Part of a small language model's weights.
Size: 14 layers, 4 heads of 32 (1 for keys and values), MLP 512 GELU, vocabulary 3913, 2.99M parameters.
Architecture: RMSNorm before each block, learned positions, no biases in attention or MLP, tied embeddings.
Training: a variant of Muon for these matrices, 137M tokens.
Each number is 128 + 32 x the weight over its row's rms, rounded and kept within 0 to 255. Layers, rows and columns count from 0. Numbers have three digits each. The size before them is the row's rms in percent of the matrix's.

# layer 11 MLP down, 128x512, rms 0.0252, rows 0-127, columns 256-287
102:179153173098117114163090121150079149097082115105128059107076028105075117154113102112120140075184
105:108138117092066152100125120122035070159171129143173168097103132140135107136101092149110117147121
100:050096113112129100079164119133100140136125175146171137097117100134137135112100165093112105143136
093:138139077116156125132167134173159161147096053091098121117102130124131141094157145136113139125151
100:100130093158038166147084172117081128088139166147143172085141079204142148149140151110115154112105
096:179133133138158113157120138128086088122122114148083180147110100143157146133100115130119133189098
100:094136114164137085162172151066170125152118090114086118164169144065108137181126143117126098119110
100:059118130151151153148093130118142172195101140106074155136103167100062113094141139138096140128121
094:182074153074133126132137141202113149094130115175108128072142179138158139120174062136166141132137
102:102074133130154180121187158127108185157155171077145136134161118098192081091133144125153101181115
107:180123121095170140141140120118173106050093187134123135196130142184157051134159128133131155097121
102:123122157164144162115190164132142114150148140171192124145083094119130130144146152136060109187113
101:125101098153091065125135160136108158098088141147095121116133123129088172127078119160177148173141
099:108115077077200151087085165129146119198138128160145093184146127129094096068081093171155162096091
099:153118135136113171145152172113045122135176129147137137071087148094113125131204154110209147167103
097:149111147129118104082094121085096068067178173150134152065093135095086133169159149139107146126158
094:147133112144090106136049180139254087128126155128161149122155132094182122086169130080130176140114
098:125085136095157130124113130131120125116088074158128118159110064198151118125101107145095091089105
101:166079124176166153141126089144187097129098129158134143125187143112166147134137115118168147127147
107:109120141130179145168122049123106116170129097041114104135162179116110096076139133120161120129077
098:150184138119114144144137104135126123155114116146143100046156190111160145152148124137134123155139
103:100127072151113096114082188126165132122148116156142164104142082062086082136111136149139120116177
094:123126091063185085126136120062162122119110125131153102074124131094130128098118117061110161056116
098:107089132092118171132111137158086137107106130099090167126130153089148147097146114122128128138067
095:107116105126138137149130149149191127147115162118124104149171158117134177158097100118130146171104
096:136110211121088137150148135113144160113135182134115108135128179152150073141154132126144133119115
101:136091112101107125135092133127161172122075174142080106159176091134112075109181121161171086105087
095:125118105133132168136145098167101141153074090114116118177094115137137123106136125212122082138107
098:075128112122154146114110121161109191106113108127133141156151097121172178158130107180147174103114
100:153146172156118150127179136142114110096118197118098090138117109124141163143099099167129132179123
097:168073048098109134138150076142160126127179153091092178153136158172157097094122188172094082124140
102:140135101127138157112139169136136150139175092127092119121153108076061165082172115129057177076135
100:106063181119090111129104158130104085104136109133176152081098056171155146126114179174158135172145
099:203145109084131175069096118106147121134129149030061168093105112130113084084110157155105066113160
095:104131141054121118136153181149121100141097075102181150191146079171137124103110139147183154034100
089:136130152076148195099140130153140055177119153105095176160143173137088108097101139090155136106128
093:094119162059118152129157122140118100141097144117167135143138139074046088115114110116119132098197
097:081124159172087130080124107082116105150129132186123041149144158122060148117135118164163083091085
097:147110110129172103174070123140096106115139194119075131154059067169020104100077160125111082137135
099:166091161099097096088099110143114117207085140132172174123133121109123130117124140145184123094126
099:090164056184127148086191066157076123204092124103121136129115157160126107074127114064164114159085
107:123100101061208093106082208177132140056056123125118141123153122149121110125093141164172144102155
091:105154236174103161164125099100147143148076128163142177138106149146153145140134088073173112122067
102:102156054095176139115122130204143159145134136077089117162133164159110150088140167131146134144143
089:087130130177152089167154136126080145167112105095135103139120115134148089114128114126109196108132
104:104126107134204141149113133095137081161147193050138143162096126162092182101127121118162141170108
102:115166159164132112154127135126088161087152095111158088148124136121121119140156168124154094085128
098:142112125114076120133124155079119164124133127140127118097100127121123119168165139117111164132163
114:144142099183105075094144111119125186060123122132140127124142137108167124128015110174104150138113
092:122115147137142049109131114052084082120073122132114121133194198136127114149150099147131201136096
093:116142182175146114115155126076167122135075103137132086175161143094204032119136175165083093099106
098:097108119179084175142092108079154136099149144138109082123115154199171080131126138139134091112154
096:078165107142199104113136113171121152197133094094111105147093140136108098134157123148132099063174
100:121073132187150098073203082097064045126139157196135168096073098090107143125155118102137099085127
096:039149155210149099118199130076131169113103122182135158151197110103118096124097103148107131098082
094:072158089062148149139131127161148159145149092138159127129158145143080093163151133134162113108199
097:098158144156111135141105088102174115117111135121115124142118168125144116175172131075075134146102
097:115105131112157152163170136159060097084159115120138124115117138107159202119122162114107119043132
094:143084110161128156138197160191155153191128121164120160110116084126122107110148116108134193167157
097:193120114169065154202111169149152119060151160099119083089120127074072080125089138134141133124135
101:083144113156094145128143145063134138172194073168099164148141087110103115146137176116139118113126
121:099134079162169113126179116154104099124168120103105119133184128124123141099052202116072071193106
098:116178166141158091105115138163129153133129176130174101117159139101166196085110133098184165152178
112:171124132172163086066111164130145162133157146104065126112110087085092136133055113170042182132121
119:123100139157140163097127096141167162110171125116179165124136155107132113173015137132103127177132
129:120115121204130093078169093100156142089167064130144189171157115117120068181083108163096152072106
095:128153173158050101102189086150189127150122116176169113166122155164167119155111162169143071222059
100:094123135093122101096128138118087088195122122146096070135077141099100158134130063117104087116150
118:173102122138132152165182128110146067149169119141120100069153105101104141091149159236179121134161
098:160185114077138192151179103114136119123145115116111157185154164177116112106151182170127118118129
101:138159096111108142151150126168152162169158087065154122168097155101113158129117127132153177152085
100:140040140135131159100105093152124156129161180099143118125157101156174100142130102156165162136132
107:120124139107180161117165112148127155172151147135138137074167120160200130125103168157157144122144
103:140153111139109167068108094177172111127150243101130117086085111130147155086168138160164110100079
106:095153162116120128176130108099142158144071121076137137127133134102106143098069145114075131110108
104:144135101095090093135123148151155152139209102080128151141102165209150081085131167182141168090110
096:140089100091097112150142167152132107129116103155089154127135091126159135122174131138098089141109
099:068130139099133107104077110156122132174120100148172149134083096185106058139123129127065090127114
100:132122150124123149103151145174103086132088217093154198110112099122130166081150180094129061151150
094:155133167163119102104156088191091156147162113069135067137116131129151194146194078194101152163117
096:105154169131099131144114077122098086136095090097092076073098161128111111122108105122155135059162
095:135093189098230105149117147108095086121104155053132174112146124069153134108166089177150113125137
103:098116133168143161086115154128180122123192100058212162080052136148138111102104155138130131089134
097:201104088101105121128072173123122114118150165135169102169132137159132126099131095125109168211160
098:081095129179146082152154136090116066071143139129212158090132135098129108105112171119154059121069
103:105107089129115161111071155125095125144157148095106117176169077147128102141092122074128168137160
105:093153137144157151168088154102139089110142145101119111072135156120144126161195180076156154157151
100:153141124093129108111156122097135155129095195099145131116121143159143147195148101101114067143100
101:150098105100166208161114148124172089119146128115068135189113171083128134122103164151122106083156
099:059095160176064161121134096136114088101164113104151133082099155110153141087111139143119157100175
098:127161101171125161080136106104143143081145090144103077152150125168096175096205187153114116102149
091:168166127095128085133063171123202108110107100103125092117096152119141111082127125131137184100160
096:134130086091165099164146130091126164120094082129087121157144120110079173102118135122125111083135
104:140103119112128138104143131161090096117126099128144150096172141140156174118093153142163127126135
102:119103158154183119170146112121104132151147071155148119063083145126134153154119104164096161069134
102:107177154152145080101137112095146134160085154106116176119148121142086098165084154099155142162106
102:139163172153155100078173175126065120131128111126153134101143145131167088068154180176090170106135
097:141133113151146120111195130122069108164091099099119159123076067142137152124124088127074111123109
097:137101108154135059123082150131111119087137127170167072124171107153114092134223135146128156172141
098:086093060136094129128024201113197119125097094198122112129114130120132118114104140114091149117144
102:124172174151143102132106115130079184085126108108138119083143106131146084124163086093099124143167
103:172130039069075110131134186093120126126128147137102089101154090105067143119082156141141145142179
100:164139156129180140151216137130105097106111121175136120174098088123130133097080142099094141090129
096:142170120176100092133126150158194045160121120108135142147122128180143172118135139169113083101176
099:106155091144152103107135117153114115133154111104141105126114094109154114166113142139153114158085
123:107078142159163089094108109139201135168111116112186124132130137094178113133072112154120167100103
097:112150166121098140164091083134134159156140115121169189088151159176199055148194076151108104085091
104:116119164149195096112151126151075125167119135124130159161121167150132067125142091098147169114156
104:091174148095145138156156187159088151138112125065059154097168079138097129108112090129114125089171
105:138149067141158135108137170108022109153071158098138067092112174089139179142116131077118102127170
097:197170177162146082180123085119149076177095108134164111123155134115093200173117086145109150116087
099:116131124117115127134105131170164141105129107079164099127145142094190126102132190134117117104113
096:159144133077136140084153149142152105112107152137115189105093154113104204118083088146125067186092
097:122164165095121129154088124121129137127099120158113128089070176186131115117122171144119129097126
093:163136127133110142150085137190188150104126147125187148142096147179104127095144097103158177171165
099:130083082098168114140142069086178169138122118177152085183121094125178102130067185130176168165144
108:132168114113125086129133124145149114109186114080190118121178109183135115101145117109135150112148
098:163076117100130102130123078072075141142086112211194052170099148124139069166123146111115096097128
089:150100106090139119165110120146127120114163101075198156168061076137168151116103127164182145138060
102:182122126117117123131146081133129080169081116098111077171145153032140109092189095132140141154090
103:168127135136126132075143117142157147111119138156178164133142168110163130128151069157132118110116
097:091206109147079084122136116165178123081162120167140124117144115128102183163113156186177150099098
094:067195174156143154173128088110094108114112132164150134142170115085164145136148140125090173122134
098:178126143118144069110160129174111116142128127129107070165075120201112135161149109168138142226154
098:115178102146189085044106125119122121109139176110150112138145160136145102146089120180127136195097
095:120120145128115075136178117129137134170079162121205151145099152095123135107136132119113124213139
093:167141115133126154141133093180125143121179116147167188125103153173202152197130136117131134117115
100:186126111152086126070132094063129170191128088119179114166127130150071198091091210128110114183174